{"n_layer": 11, "d_model": 512, "n_head": 8, "n_kv_head": 8, "head_dim": 64, "d_mlp": 1344, "vocab_size": 39422, "activation": "swiglu", "norm": "rmsnorm", "norm_place": "pre", "norm_eps": 1e-06, "positions": "rope", "rope_base": 10000.0, "rope_fraction": 1.0, "qk_norm": false, "attn_scale": 0.125, "bias": "qkv", "tie_embeddings": false, "parallel_block": false, "init": "normal", "init_std_qkv": 0.0186, "init_std_o": 0.00396, "init_std_up": 0.0186, "init_std_down": 0.00244, "optimizer": "adam_variant", "lr": 0.000287, "beta1": 0.9, "beta2": 0.99, "weight_decay": 0.49, "lr_head": 0.00524, "grad_clip": 1.0, "warmup_steps": 369, "schedule": "wsd", "decay_fraction": 0.941, "decay_shape": "linear", "final_lr_fraction": 0.0, "batch_tokens": [32768, 65536, 131072], "seq_len": 1024, "doc_mask": true, "train_tokens": 768500000, "steps": 11299, "dataset": "wikipedia_en"}
Each number is 128 + 32 x the weight over its row's rms, rounded and kept within 0 to 255. Layers, rows and columns count from 0. Numbers have three digits each. The size before them is the row's rms in percent of the matrix's.

# up: layer 7 MLP up, 1344x512, rms 0.0188, rows 1103-1222, columns 288-319
# down: layer 7 MLP down (transposed), 1344x512, rms 0.0166, rows 1103-1222, columns 288-319
# gate: layer 7 MLP gate, 1344x512, rms 0.0182, rows 1104-1223, columns 288-319
up1103 099:123111139201119128154067159167143217182149145127064121165093077096112137118156209145145097116150
down1103 097:144145125099121130141151124104102142132133127118184103151111100136135159155096073088191085098104
gate1104 095:149132164111143134147098161135114148149143116139162149117097167150116093160124156131084161114124
up1104 096:122120106153109146151118121141178116155113106123142132106177115078176123109121185099105133164117
down1104 097:071127133075182150077144090150138126106153119148127097121097106155137092186086057163120077123083
gate1105 106:095065101096122202176157173099150155157098118134062120209182172155174113089114148234102115107117
up1105 119:118078078132116146129141128116151125067120105150077171136120154138126139103146167185099094075060
down1105 110:124124145174127142116019157123129108146110166143107147136085146077164112138111127134099083127150
gate1106 089:066107172151109132092141090136095118072158128142138133133146144136109123139077148139143081120149
up1106 094:128072124108122145167137133144135175111124155131047072163111147156158164160173110136137105113103
down1106 095:165154151184124119176103116151110107063186124128087063140133168172133117129103180169159074086129
gate1107 098:131154132102121098098173126153174110133102147159161120122129134155115087075122116119121116116103
up1107 099:111130175146067132177060070174132120138157176133154136100129124114107178054138121116102100163114
down1107 100:118103089143109124134162126128151107167109106093153114126114116133217052165128081126153170100199
gate1108 095:143062073080154133130166171163144123115170085193088089158132149126110158074110135110096050084161
up1108 109:090118069114154108138099152216135114112175110140132105137100187070163176162094164114096082140107
down1108 098:093106152126074120119102159139205084182135141128172117097124158151127076148142141108127149194132
gate1109 102:141053145093070116102195172030115143162152207114120121150093153093140181126125123129165094144115
up1109 102:129126189126129099150124115187112155130163139154066117163116159158137181147082135092099122137074
down1109 103:139183064135178165139102202110106140134162130140076186147135074150093162119107138173059102110069
gate1110 100:102109140106128103190094163138140063154142072146167124116123116145147136170100192133153161155109
up1110 097:088113156061111133130127123102156153208176113109168140102113091135098178086184147090126144147193
down1110 093:123166117115161113117088102126109111105166184147118141151139163120174122162097052085128153179132
gate1111 094:107097125137111129174175092131152200103148128145095184132116142115131178088138098115101142105132
up1111 093:117165083131034170184098134090200135125127218150141141153107113133186167158170114097139088108163
down1111 097:186101162135159102084113094139093147114108055128128151077107126116129120146137093104158119163123
gate1112 097:087164125109172157126118102076083136165132074090172127161163127167109072118121162078125169090138
up1112 095:136146123135162083138119122155124134068134150071098104099140115149089133115138196180162116102111
down1112 096:137171197071108163135124137097132209156154146112145200095148082156107102111137158086101123103176
gate1113 107:120126129131124054098087070018151149126134144122105159142183166230118113148200121150172166113102
up1113 103:107124129134149130115089105147111135072084107184145142127090088051140138170095110094106142137078
down1113 106:183087072109144132077127135167171164155128157148135151103123102136179110102132153085159110125135
gate1114 103:170133147097135150127128111127161102113108136125149126193158194088159104123092215170104167091170
up1114 106:125180154140090070169095100097137119125131189121113158095119105142126108193175161077111053124156
down1114 109:121063106121119116107111170126100143154226096163112028128086084143168139122130115139147164152098
gate1115 091:100186160127103093123128125108165079147135142166137139118075142130120157174104148100138155084120
up1115 087:093174111074096144121159085092111160099187164174121102144159133128077123153139159132116145113107
down1115 088:146056109166091126161112133095121142116098142078113139129124106119226110151133085152143109187162
gate1116 100:029138151197092165105156142160115160078149120105138096140180138166085122109156112094097078092075
up1116 100:153089143142147143191100169119124138119133083092108105080120159070159107176113188131151147131116
down1116 100:117150156144110168144171164155120060087131162152209147193084100132101121110136105169090130126162
gate1117 100:114105134112150100130116161139156091076083158097165124116201188113191128097121113131111116064089
up1117 100:083134142159152118105156144148159120047132096073123156064124139148114193091075188141112134112145
down1117 094:146120089101098117115184128107069204200132106139114081118077093143133146129110106133134156095142
gate1118 103:093142106108129114113128121192112085095157164153153030155085156064124132069113152176131106099120
up1118 110:117067142090080126076132147175145111135150132155171116122115108094052149160149142102083138078147
down1118 107:079115166069172116142107072125137123111063096170111122146100087111180157143120099136094128117075
gate1119 103:078092175153117128091158163132080111150190095101153129139142176166129100124122129107179140116150
up1119 099:072137107130202145141111129153125112115127108142136142182149154114137165160105186087170081117123
down1119 098:126135137098084070176145081161189159146050124125150108086089058125149089121147098181091153126083
gate1120 099:140081190138134124118146135160131143116112113110068076117159137104126159103133075197115125111113
up1120 105:125075099110080081119130160199137071079148125126132126144091104144136134134140094127094146118082
down1120 101:106173120084114148140074202127108138164136205171092144161117112121091115129127178115136177171116
gate1121 094:142166132128154149177124135108121133181135154099096103120200146093192124175104114091145141104111
up1121 090:156143130126130131108154136117144084109090096154130101114110166102096115165143165129099173136132
down1121 095:147141124134130132146110112103177096122134183142127151093159133171129119150067137151142130156119
gate1122 100:087145167130142070140189119173121105134124142117154135159144161111105124105141115111147138147103
up1122 097:103130154117059123091079058188151137059098105132092143087143165143139132160129184120112090089106
down1122 097:155148132157191135141140175177118113107163126102176134178120043179126092143115101136143150120136
gate1123 099:130129123148198118119104122090120115090094137108112087131143104134152146127200075108096109087093
up1123 101:116151126192135142103079109112102190133127145081131117116111065146089110126091144127100122122096
down1123 101:148096149116165161116182158110151089093217077116153076128097140169153166169129093118123126093157
gate1124 103:103130121150108129112118180132145167143099143112089111222147134105131145138119212101136134095152
up1124 105:107111179055132061175182109097157171074102164126108153141090212089108112137148089107090067153102
down1124 102:138104096184139133107142117153133097093115140079121147228081135117129164176151135147043096144103
gate1125 097:131117153105129130127139129152118145118156102150140171158086166196085147151071139142120110176150
up1125 092:098056166128064085134108141128142114120167169171161151179132164115120099184150105089148109085149
down1125 096:186178158137189156125094153091116133140087151157148125078138122201070135084153138149120150126081
gate1126 102:129129124078092114148132129091164215151116157179149119126123148097098149090127113080128083127102
up1126 103:141097085097121137120080132133153115132098126125118100144135060132128188211169117109194176162159
down1126 105:193135123099109156134194156136118146162094103124111161103096093132159081080146107166061109140093
gate1127 101:131153196133122116107166125117144207155113116154157131093124164164085128035094125113110138152101
up1127 094:129131155102164111174104128134164144089134170084145062119146140135187101133140081097134105084129
down1127 097:178082111111110133078147175113132105154196052159120143092140093110150174133151168099174143178092
gate1128 093:133146135162152108127131153171104091123109135154168087140148154179105126133104144145144140129064
up1128 093:125129187132130125152135148210103089157145189161104154147143145154134162084180157124144103079094
down1128 091:144060060123097118104104133133124168072131099079151151166138147141131103154127128149076133159085
gate1129 102:129175087177156097124126166082181120088156152100080084143180105102142169153172129108121072124127
up1129 102:092109182146152118082081122165143120126143109104128093130115164167142113140151131095119143110102
down1129 102:110154121162070072129170183130076181091159135095127104158149123081110131191121106135080141105135
gate1130 104:072102114110110118147106161118099128116136159076161139145155147111111179152223128121151100115135
up1130 104:105112125164074103108098150134090176135097119179112128116138126125131090162185176167076133148115
down1130 104:100104100098087152149179126169137086103146078118106107132047138162172157114137141118123146093120
gate1131 087:132139141142180113183088183139092089147121165098102160104100118135080171152106163161137100148129
up1131 087:133106090144158123134196127102163115121155152156175155159175125152074110130142126152116123173124
down1131 089:109152131131145105118088155154047143100097173131144187084126117155140151132110137122143152136152
gate1132 100:125074128056133136103096103128192070134106121117123126145157166137119096115173132094117135088108
up1132 095:153152115138138117112117131141083100106138078146139081116097053174135142125092148145077126100198
down1132 100:103156111111161174138117138113199114136088161109170126146092143129125100112157062128103112160137
gate1133 094:149110117115133139122087171091111107146101150090105153114178112128068128081163160080117175090133
up1133 092:113115163054121148124115063092064120157172103129099129149113072192143083099147142150097113083081
down1133 096:142102168085186121138093169082066112100067134096141030180077108153059118153128118191059133116137
gate1134 100:124107130114122142064099118127118082140138057155139126124187175159196104122165184116085137096135
up1134 110:161091158116136139111118116157181073171154125182133152117122180159144107142219165078090134133162
down1134 097:141163121145088085131146149149138107153142104098123153158141102150163123099133102099176165143179
gate1135 110:096103144137117080142081136106130160134148155120144159121104128136071167136153139102111110179125
up1135 097:180130090132103158098164170077117137151125104095124109151102099077164142153179128061094142105123
down1135 102:068093157139159097190099168134132126083137173175128117081131158156064118118088155170168106141161
gate1136 086:107166143064160130131121069129137082123110078154166123115130156104080111085085144155085137116130
up1136 084:097097140140152072057142160147109056073226090171138113140052156136067106172102139043115097133149
down1136 085:111115098089107113107124127081140208153107163109102124116150106144171101090168096130156112130135
gate1137 096:079164085119102157172106116172125152071139171079142111104197133183092108113184133122169161088141
up1137 094:133127132092090164119127110111117084164099154146207035141142121131110039121130099078166193128094
down1137 095:121109121134111139110121225130123133102196088102103211160163165147161136172099116126096093131137
gate1138 101:139145123166082132085129123086138119124107166090043130111078122105143105135074171116104150156117
up1138 095:093092065129108089135177174123102117140118119138088102133153097140139102055147148140171113139139
down1138 101:109195156115161113059058121149139149138103166090137177172107153152153125171164141157081135083110
gate1139 098:112130174099077159151093179108124130096065102135126141170152117140173134150079177178103190109156
up1139 100:178074175130219087128142161157160078025095150077082186108169153081106125183126133132104077113113
down1139 099:137185133132082072163125150085162094163130137096109106147167080148156154205161130129138073114113
gate1140 098:153122178156086123094190146118115190179120101119076108174086078142054130119125084116180134143152
up1140 096:137103095108129094143089152108173152179148137105117162081151092061218137139092178132106135143095
down1140 097:167139107074160179165172112100105130130155104138093136104109151155084090077160102093189141127136
gate1141 107:112138177073144135129172120153126100166129158164144123160132131131097130103157187141157077149133
up1141 109:132086097112151108101142097074157060165131154108109125130059202092166145146125109133073106134123
down1141 108:106120157119123154144050159115117142070122156137113116118131095116080130107112117158089149143076
gate1142 090:154149164149139115123106091157059136112178093111141128142132146114071077110142161172162099073152
up1142 086:138151154130139125084165136161141145092172170161179140154140161142095118135110178154138092109074
down1142 090:100136081171106092105094065081089144158121123135064085124105116112095142154076099089136104193148
gate1143 099:134136098100161119124133153091118110104098219136114146120081200089133165161159144050161131140153
up1143 096:134128150136094141108082149140144135102129091119114147146085116124089090145166095069059128198140
down1143 099:155101086152150178139151075116092104098143180112156142111151150132128080071129127167139193034120
gate1144 104:132133110125194168104112142145134050112158114176088085121135141127106173163122134130130162119094
up1144 098:101123110132090121122160140105160095152144140122143132102177054127086239111171159112093114133109
down1144 097:157184130131010152141113153101097143137155122129111131135143152166162085124116109116132128056142
gate1145 099:132130114188154133198140106160127090133114124104129136146168087151100129127160120133144110043088
up1145 098:121154081067088173166085142109135089105094125100125109118204128104125118094188184200199107053063
down1145 099:165106127224097127186147097118135113117174166129103117120171084115168101160083130115121108165166
gate1146 098:114150141046112106145078126153089066142134163131145137155102088115133156100070110144099153116137
up1146 095:090130158101105163167133142149098157096151165127167140158099133143126077157105190153124163174159
down1146 095:121066115198139143079102126106143136161104061156129127089108143109137083179201109089120137062122
gate1147 105:147104140055111104118146156145096098147079075159189122111167143137098133113186118116124101125091
up1147 104:109127081114132081115125113173112127165091096139165145144141121156114070132161107152139145122136
down1147 102:148128179144149174118149092126172132105130185119070107158132112154156175125121138151154106107092
gate1148 098:157156103124165115131168130138128138149166103164182103083054130191090122094120130124144098133150
up1148 093:092095181199109125149148120123186130118183167097089127145174104140121131092161134107104058117074
down1148 100:127167091068127114103111097162094133112060087180151136187134152132156124176109128145160173128192
gate1149 086:172077111108100211169127158145111131141092144114125103134132107142142178104175112162083088152100
up1149 094:133146097096096156155110148128124087160119147115080124102163086136164174095182172139119126097154
down1149 093:109105179082104101110151144129115118123183120181177132118140115116113091163083137137197144154137
gate1150 097:161106144118116135138164124115119114130099145109126114155124179074093131144113122120158110183171
up1150 091:103125111080164169136157093127095139108106095093136104186108178115130197171118152092145132125097
down1150 095:143120167138103161097118203122117079131219134172083171099175133148133073081169172207084111129114
gate1151 101:156125171146101117169223187089127112179198128147163132096078124130116089156153133112098112160104
up1151 096:149162126096086179119137124132100099107144131094117174145165115120110124125125101151042132139104
down1151 097:096130109140192136140070077135132173147121107184110105156107149128119138161095142133199129107209
gate1152 096:131089151170088155089161101125142123117163117140208107123132105137152056085161103164119132110112
up1152 095:112149092156167106130148050104141206116181132095091064138089158096146158161147121074185154114131
down1152 099:150111144140152138104116132210105130111103130193158201154163096132164160084126108141133115130133
gate1153 099:090128118204184130057209093084127114083116169140132058141109166073151115125117106127207097136143
up1153 097:190123147094152167185106087154068069090097117114125138108180118175147127161078141204100151164144
down1153 096:141125107197150150130127057156180134163202134133132140111105149060153131143178145131183157100081
gate1154 105:222177136085131143120169074122110105110093146114111102160092189153102102105086100132131121134154
up1154 112:101116101099114094136073159105148122131086181123133105077131108153100165076130099120151150149134
down1154 105:123150136139182171105194085141047147075111102124115122143139121147101143118106074135144113108124
gate1155 103:104124144102121088091091081131162131118135192106095146197112135117100102171140198171150155149147
up1155 101:155133106194114117123164163099144077171141122159122127148126090127137143117173167188155151091103
down1155 103:080094114058127154127125122101130161115177120118147118092103137210097074143109089092107161192140
gate1156 103:132136087128154144145125118069104120126149166083080094167153191107131159141113158151128150085131
up1156 104:124178126083097174135163139142135116159102135124122134182178092172117136077152132109136140115104
down1156 102:151051186105194146123186077154141098118153157129084148117143116113109161138143080062205060117155
gate1157 125:144143100133135181156126166145122119171127168107115159215097153147182118186110140147148134128090
up1157 122:091115075114169134194086147148127122095116150229125154166118109106148169137138079146152125099118
down1157 118:150118132123147082139082101135111114091159111133090136157108090089071146000146118156121117127109
gate1158 105:154147138145105139129146111127122121109105120152151106117082140129127119115120181099135117049127
up1158 106:180109075100180106187140111151128098149148093140133142155139080152106125149080095103088168203125
down1158 105:071152176132145148105158128178132130143100129169132130154106104166137183156125164141182073114085
gate1159 108:153129100148143172107146130144145117154150135181072155143119109136097183115132110142100093087083
up1159 111:141150139126113104098150120143062105115147095109113187136079151146125101097173138145157128112143
down1159 111:106099076102148095108122083160149131157108135135148097140164159119151168126140124080157136154169
gate1160 094:111139158108088151164179161117179115166148132138140158156161103112156101125175081084186101154097
up1160 103:092179133043115169142139143160148139118104118113093137126152122129102109090086187164128130069151
down1160 095:114116168137102167117141207178105189088127140144129137166151083144097128116182126038174130134094
gate1161 096:111125143103146088131141158124084124147180209143111119162159111138079173130106154106136112142093
up1161 102:112189154119100103095175093131039179093126157133119092107109134154129100103098094112113153096151
down1161 101:101130114125136105115102150126143147150156052109117100099137112137110153149152155123150097078110
gate1162 093:180127111141160168144148175135121136199130126125141103128149144152147108138183114136104108110113
up1162 092:158170174135120117120090176138066135108115162170115116102095150118179122097096086133120111154171
down1162 096:195097120092158183129180084096167170066157104112112167171081110124167141148116129148123161106131
gate1163 104:137102089128111184120131120157135138145133195123100117158219123135119182142197181126161155125150
up1163 114:112106178110150141184131091127171160095109094156128098118094135133124089140138139151072139087075
down1163 111:090114178112160150160076165053120166108127087122093118113091117118149138171136116112187106119132
gate1164 099:167096101101135088112120110115127180128099167107131123129103119136118075152147160104166156187166
up1164 098:120108115093196178117128123113122160122140161131129064076128174125107073134102136133097106098142
down1164 101:125162083135106181177106171163139099055186143107125134137131140099192151079067019110129093159124
gate1165 099:094099087166112123121147109125171146144181177160104092139110053095100142081133115101121093078076
up1165 108:141108114135165135151145077105125178135098105121089144135171133109148083132089077108139171186103
down1165 105:141157100122134171095177103114137196106085191158108174142119058114110102143106125110109076107150
gate1166 090:149068160157148187157089120170107156150185094117137137109164163129117131134144064080162062095082
up1166 083:116106139174121165131115106111155088073125102107127137162159174133138171108149127092116138063087
down1166 090:131113110084136146125146161139103176139155109207138165082133098120138088140100133154172063184158
gate1167 099:128142082107082145093158118081173142120139180151072096125078113121122119111149192120110089129189
up1167 109:139114151064173053153096158135155139139138212117106188109112095090118098092110143181122121074204
down1167 099:106103146132132086126147157121203112164144117108156103079137121130148078084154130164113142156122
gate1168 104:135160084141097103069118122140130111184125147120140115148062106158168141099159116175097212136133
up1168 109:130132082109125117057162099123076153158045105142126117111020103147128153110109133171089162120139
down1168 109:111142069152108143117162170167179144165164120125136180086163183098115160188149102090167098159067
gate1169 115:188091201098107100122104136116203181195156162140154092141147168157164135127189097112124144059105
up1169 106:138081167166070167087120127072115140118158115129111157136113138034143090095109193107109124098114
down1169 112:164196122145178106113097155149128142178093180151115136093137111187115145124164076105097075141088
gate1170 097:109176115100112144157129141065140158146104103146136059176078125115127104117139151077178137124164
up1170 095:095098130158131097095115114151122168083128139142122098135082120081106172063143161163134148112107
down1170 099:098080151080174124154188133128133103138149067081131165134127092136166141116087098154166083174134
gate1171 093:140122088172177070100102180152178108160083120154107158122189142164088104151116152146108118096099
up1171 101:165094099173210072120086143149129052106097096110134152104212082108125096127070139127102107111132
down1171 098:103143170108115190136144111101136151135127136095156137151093074142180129093096109097089164103126
gate1172 101:139148097165135075107167116143117107183134124110115087169132081133116145109112124104137160114129
up1172 097:101118126167113158094135147146172124134184135177147088137196094126110139103161151145150069164077
down1172 100:144140146138129088115121085148091150127069130132186181096185139107172113165096160129163148159202
gate1173 103:097084105126148129115144123097149118083150097155174144145095118104132053125091094058089139110118
up1173 101:177193137131108131111134111167120148134114129123091114150117172127145071156084121169120170141151
down1173 105:123146096129144074095175120175157045191134078152164105060110099160162159130153130123143134074138
gate1174 102:104149141196109148120136171105129160171137100104158123131159178144216087084125147122149099073176
up1174 100:094121183099041112100092079131129141162104090139133174121055082085146143104112176101105159162205
down1174 102:111141157100135102177093108149139112125109116138145118124132176153141164202098149110112118098049
gate1175 106:117121159172170143110086106136138111121084115181102166169145187163105132122159075131111141050078
up1175 103:092180089123126121113159118078134168123134159131154106172149125125129138197143148166106136177088
down1175 105:175125140199094126190070114153150102203149115188125123092083092141115134130104127188149159082094
gate1176 098:151109103096147135151078088141155112160171074110145106090095130101188063171127173122125142103144
up1176 096:119170158175073129111126161104108132126140069109083108161076163154115135154109173190149197082090
down1176 101:124129138110107165179110116106143085164175227144186127114152125118098110111114112085095142163163
gate1177 103:089121149171117140141146155145087145100133164070088083162183202102119123146113146122131091172069
up1177 101:106141122089161172154141108163143155136117057099127176096179158137152155082157157131133105070134
down1177 103:091111159164161127137129165141129123098129126094143133154195080112120140027130111116137157109129
gate1178 104:143115102127160094086133150120120124167077142095056139135132154073142103177106175138158116120110
up1178 102:152116093208146099119134144161147154175085142064110066081083150110150120116126086149143164099057
down1178 107:090177150124037164145148111129144140125159166131163130218085085098120059129104113096123091134150
gate1179 100:137105164103089138137110095102156139142118089131170181148161121141099118130208147140133163126138
up1179 103:141123109167103097139125132125160108088122115127160148116086122149109087090171065155127167145134
down1179 103:131114138090164145117139113146132076117125041133137119110151099121091101123140162174049144057137
gate1180 114:121168170096108136176130083170048120110150129103109150133110099157051144144127182140089145044087
up1180 120:136091098210142136122123142117155144122134145170185089121107100098093117156142102152127073192138
down1180 108:127149109111098148161131169111103147131118132096095141092153121148111136144108119125155117156137
gate1181 101:110123107155188105100133093105149138152109111102113171128184125102117094108149138136130128143152
up1181 095:104134131174089149169084098136134133108070139122149040113100181221124100109157087109128135164146
down1181 097:120103135120156187108163092137155099147074108111112160084130099085147171158125117127132103128077
gate1182 101:087145135147121146136142139075104194125086124112114153150125102120165111117151097134170067117174
up1182 099:130182055119112220156137158132066136074119125167099104137164137089139105118102177165135119125124
down1182 101:114136170129120110085092131124151112152093090109155111076135181162114121177140124107180113094146
gate1183 106:147063135111114130086061199113131118115119126140115146147119165098134105184113106139141129095127
up1183 104:186098122156196180112154140111112182137140084177103119054120058156111102140138069098164119075066
down1183 106:132102156138124145086185100102095132091110132109114176184175139119184125126086149142088114142170
gate1184 106:139073154153181130059129140131145147130097162169100161197104079138116134124151114083137099143151
up1184 142:113117184166144049089112113175135144174115155146166112119104104167142150080096085116100126113194
down1184 119:090134145122139137184103083160095120161145198143128086147108182037132107148104134150086122160136
gate1185 089:127104156072104156142168165141154155126066177122062132129148107125131153101159129143140150098068
up1185 096:144104202162160087103120135117166123122164141185173138089114197093135102140074149101171093135110
down1185 093:135171117149143118189120172174189117182192136118163145165116152120140129126183157111099124157199
gate1186 106:112139104120098128130128124159122108123119144094121147131161141126096088124156096077164153153121
up1186 106:133122095161154107123125077096127163145087128116100137140166106083116119145184137152103097124186
down1186 106:105111094118138174155179107129175108093106102087114195127167116134168127137068118075073166149096
gate1187 090:068150133129075108130081142195125111110175137089076177144147132170152141170095220159119114120181
up1187 090:116073135080083160087127122112109138115138096096121118141130156124167188087155105077097124063151
down1187 094:114134156152120137118129157127111148171102116129148169120155103067132051123127127111137140149184
gate1188 102:160148117117118128108133089097187145097111174119108076124176118085090072095105166192187142122119
up1188 104:130154082161140112152093142197165086111098137129173165119133098137119176179101087115107103081138
down1188 104:164155143105142141134122132145124084193157077157116095216178093142124102144156173147144140158139
gate1189 098:113084105159132118168141121120094117094179116102124156113171172119083077079117130131077095140132
up1189 099:132126109132127159135072100115155138110129146140084125156086134189121095110141116114154140150077
down1189 099:125131106141111104177153187148188118151146126162126099112121077165147071092116158147105063126128
gate1190 099:087121121147130132121145148188098140138159197110119106110152110116114143099136100116161156086112
up1190 092:146101083128132126132106196142106117150131206098080114110156118122146136073117136117184157122106
down1190 097:164112112167091092168144069167150126137125070096164152117106140221102087152100109113063126085093
gate1191 090:163149127109116150136121124087213150161096152122026107139232188179155089127146137141104222126168
up1191 091:121111133088112131133112185179142177151129123138108162124122160126104145130181174066101171169151
down1191 090:067086156138171075120089068128074042101122090105127148130128129087118109133055125086124110132055
gate1192 098:132120101189111121144149119156131123163148093088138165137127051131142160086192121085165059172178
up1192 096:138134102129150052188153066104155149155082133140155181122180175133121131148097135154098167166120
down1192 097:121103110074152198085099138164102117099102055155133064098129169107185103134166135126147136027084
gate1193 099:101148070146084145138128176104100096108143127107158138125154123136141141117174157182128135096134
up1193 094:121166081126145097124069080142139149155118069143122134150120141084117153115094101115149169163142
down1193 095:107108129160135161125165163131201119105094167074103080160139102171137140096134145186144089149116
gate1194 088:095113152147065160103101106202118083150131117153175116110142116132134150145187183106129107139067
up1194 085:122199122123163172124147106107057157151104105096142123138120087135125131112042091192124158104207
down1194 085:073082135130183077103088067235144124119136129117110137097143147146066119098129150112147114154114
gate1195 100:067158131123151086156191122125119110107125130126156113130144104118096079157077171117172173077115
up1195 098:121140119134093134134089163129143124153115145126082112162207135098115129203107135161167166165143
down1195 101:158100121144072105109146164100136072137170128179151075128169129149085098131165136148128109114143
gate1196 105:159161155070181118099179117061176163129140136123183119108126132121156117079092124136155109206113
up1196 100:104090118098152185153074172114125128116126140117119075158155108179138072131125140157138090146138
down1196 098:111130172140115076113187096134172149104125116148089185109203093116171159136077100138113081182128
gate1197 101:115152115138106128084151088134079173145063184133145132196124087115148110122095136156117176154131
up1197 100:123122093086124169101132120146106098100094154144169076100130118072090093114122143155140119146175
down1197 101:125093111149135141142109108156096098035123124098120175087104156149100182112094116082184154102145
gate1198 103:115108161115136082109177129177137105129086089141103127149146084176110152129168132149078098100100
up1198 102:094112143120082156190088102105103129118118130141092079146127128156185166172093072165129141098136
down1198 105:126134078129189117207105102158114128156130103127086116182127147112149131147148113117076137110156
gate1199 109:078113073160118142120139134128124090082150116136094100247136172082130138144206073124156154137122
up1199 110:135136121122126135140146111135162168118077198107080157079180174110090125167112102132051127155122
down1199 105:114187117136101111127142091068136151122125119130131179170136208153070124094219161083149127095124
gate1200 103:135073141179120109157124191191131052134118138150182111122174138110144134107143097080148076102071
up1200 102:103101070144135116128063143099140121111106122122116101169153115095129133115154116138060177160151
down1200 104:119180147109081177114222140131147137091174101112121145110117126122116099148114127160149062106134
gate1201 103:174131066165129153092100123112154107130150132077081153121180061042079082133161124148117124131122
up1201 098:098109109178148154177140090130105135139132082152128142120126133169195166115033106110137109214141
down1201 096:191088142113154148081144085171171045119143160148132169141149133145174093119142129116110136095116
gate1202 131:137068118126149132110111111133131129160124131133116133190142175113147149125180108125159129141119
up1202 147:131067182136127078128099088179118112158127155205149170187090153201126120101116082117118108091139
down1202 113:137152116150142107218049115127121125123035163123097130104158085078095145174106125160166100191151
gate1203 101:143104163093121155132178127152114120145106096102153093162122132159110079095082122138084148150095
up1203 099:158113093189137126101172120110054167113171116110115130117157134127153092140108109143151138150162
down1203 100:122099115154144186113151075112143101118150113135111062133119161096153060111105147105148171127128
gate1204 105:128093194115150131119116131222149122155130171168137058123185101086069139108159124099095098104067
up1204 099:160210101143141115133131100119126097157099079108134073146152102174111114117146137126132021115081
down1204 101:089057125159124106142131156105116152082152136133150195083118158088106123166086175117185152103125
gate1205 100:108084104115137124125103168117152162147140089134065128146143125066174092142138155177175124118122
up1205 098:107126176152113144102073104144059109137107165159128129143074131169108138149121128134134171175183
down1205 102:146082123139098112112118137154169108132092120134146110067172178143144147163152137178065121164174
gate1206 109:110147111133151105171120125142165199126089134125132108183152155116128103062168146135151204137097
up1206 113:145098131055104060097146161123134117145138149149135106092147135103087160117133080119072088102151
down1206 109:140102064142070120115089091130135148180128129164141095177131092127108122119140123140105166126154
gate1207 105:072162116160183097083122078127135156124101153130096108164161109090137132092113134081118102131093
up1207 118:193083173165051139187145191125131090135180131153141137103138148121161092136160122126142121159128
down1207 108:199126117119136126171171126140113138129185132129207105136138073088137150115085075165101083152099
gate1208 106:109056125154134134116100191141105153164167159123138090117125161127105157097182145139096153101106
up1208 099:173125114101160119148098113123118101129067145143113111160103111088136134054135144100147119112165
down1208 099:008053123102118110107163171157122134082173124112112057150103094114154145103133134201093123146089
gate1209 106:119091128066092162104164199131143123109127136160086120190110079087082092101167154073128102124100
up1209 135:156138083094173135099175121135124138131132071071142082146121080126140080095119118135132113165165
down1209 106:127160045131098097154120162114156161161132129134126163113097020135054101104174145134099109185112
gate1210 095:133153096127160148125083101108141137103119127133124098118175103115163127185080168145082175100180
up1210 090:088157113112098158095137111122147145114108122140098159155094145127134133142117118153173129105163
down1210 093:152030145096162110146084103113146149153247053098141129102158091075155089139127178182122154119158
gate1211 103:148132102104127134068083107115195178225150107140162101127131141085132152124172118108175128116152
up1211 101:165155162082106101069135104100137180127126154176084137152140116126116137143058127174176155144144
down1211 103:109129134090155122130107113144085172116154096128099063124122100130192137137111083080085109140112
gate1212 097:120104096158191129137151114114137079170152113135132043121147141091111122125107141180098128139105
up1212 095:083138176212133163112177126169108124095179078143142122139121093125133085160148098103091149145090
down1212 097:144131122075110120096104132066115134146115165138109138090112139133125120148093192148185131087090
gate1213 105:156148121143132151136178146095142156101095164157105111186134152084106142124110078116098110114080
up1213 097:148106170185103161135152146157114149058095161166126158115145184134117061154093147132126142115135
down1213 104:119152127058122110122089095084141145156123101143088104109091078168159144136142124145144108225141
gate1214 099:116105075145198149060114101134183169136048140172107107138105103109069120060172166099103142106122
up1214 095:132130126104118146098120179146140127090140132105160146119124125081104097103132128105161135108125
down1214 096:138172121160063109142107137114103164096153107142084150155102105118131117155189078129179086096083
gate1215 103:119105120148111130162134150089119111140073174182145117142094169168115173104159131115155120110114
up1215 101:139066180129064162157141192129107068119139157169155064127128178085122170150139146123091088084121
down1215 103:029158111157107140167114198070156150166119115082136155142124194151135186119092193110166150125128
gate1216 101:113155131105078143080138161131083155122152181154086138187131191166106104131120170120137117098097
up1216 102:151073117073105129145136114095138107124059137101204116056116142090124106161112098148082166123098
down1216 106:079151179105126163155128070202197091168094116140116114167120079094155162096131119162123132081131
gate1217 102:121127143123220036102215088125139158101048157099125139144109178091157084082153134145088142069113
up1217 107:115107116147163071156118138121113115105114133159174129180063210067127153141121186144102092134075
down1217 105:171166176110137174127097148138165124131113115155113158191090117118090099152104086108108124125146
gate1218 100:064086148205137168106136168151126139042143119089109107176089122116085091135076122105090077134110
up1218 094:101099151136146187088140143165087099074066118121137106098094129130168096072140124129079105113094
down1218 097:121193111112110167119119096126068153187114124157094133097118101092137161188104150130149105104170
gate1219 101:138098128110146114114094107149153087133160149165108128134176142164146097192166098115151150082112
up1219 105:088133049141114142088118119067125196154117159138152116079183094165131129124183114154134125147151
down1219 102:104119148140117118152135119047104131114125142115152147176146128131072160127166130082192095081090
gate1220 102:095101131155162189175187140106088105144099136118121186131118097123193189110104106126128061141148
up1220 094:087140188127061131143160018145172158118113127169127129173191153116097101096063114144110107142077
down1220 098:141114047138185129126103194114118151117099157094121133107116100123111195137111135139132156092163
gate1221 099:078072189123150092120190098087191168082089167102144114152147165122161118085143109080112132145142
up1221 097:111073149182138119106174145119112103176098098177163132098114145143126100162121162097113126132118
down1221 098:151088116118146120149087109078126117073195106133093098152190123111122096105133144132088133183151
gate1222 103:132082135158159088118164121103157183119119159086092135130170151119076094113071168148177181100203
up1222 097:075131156089109094118120088142159146118172140164141160118129171087101168121138158112060046139094
down1222 101:149180076153104180167082135103105145113136096100114112134149149059141084180118126138181127116167
gate1223 097:128122082105186037126090145185115066136156134162192134090138096079146142054134123117146077206123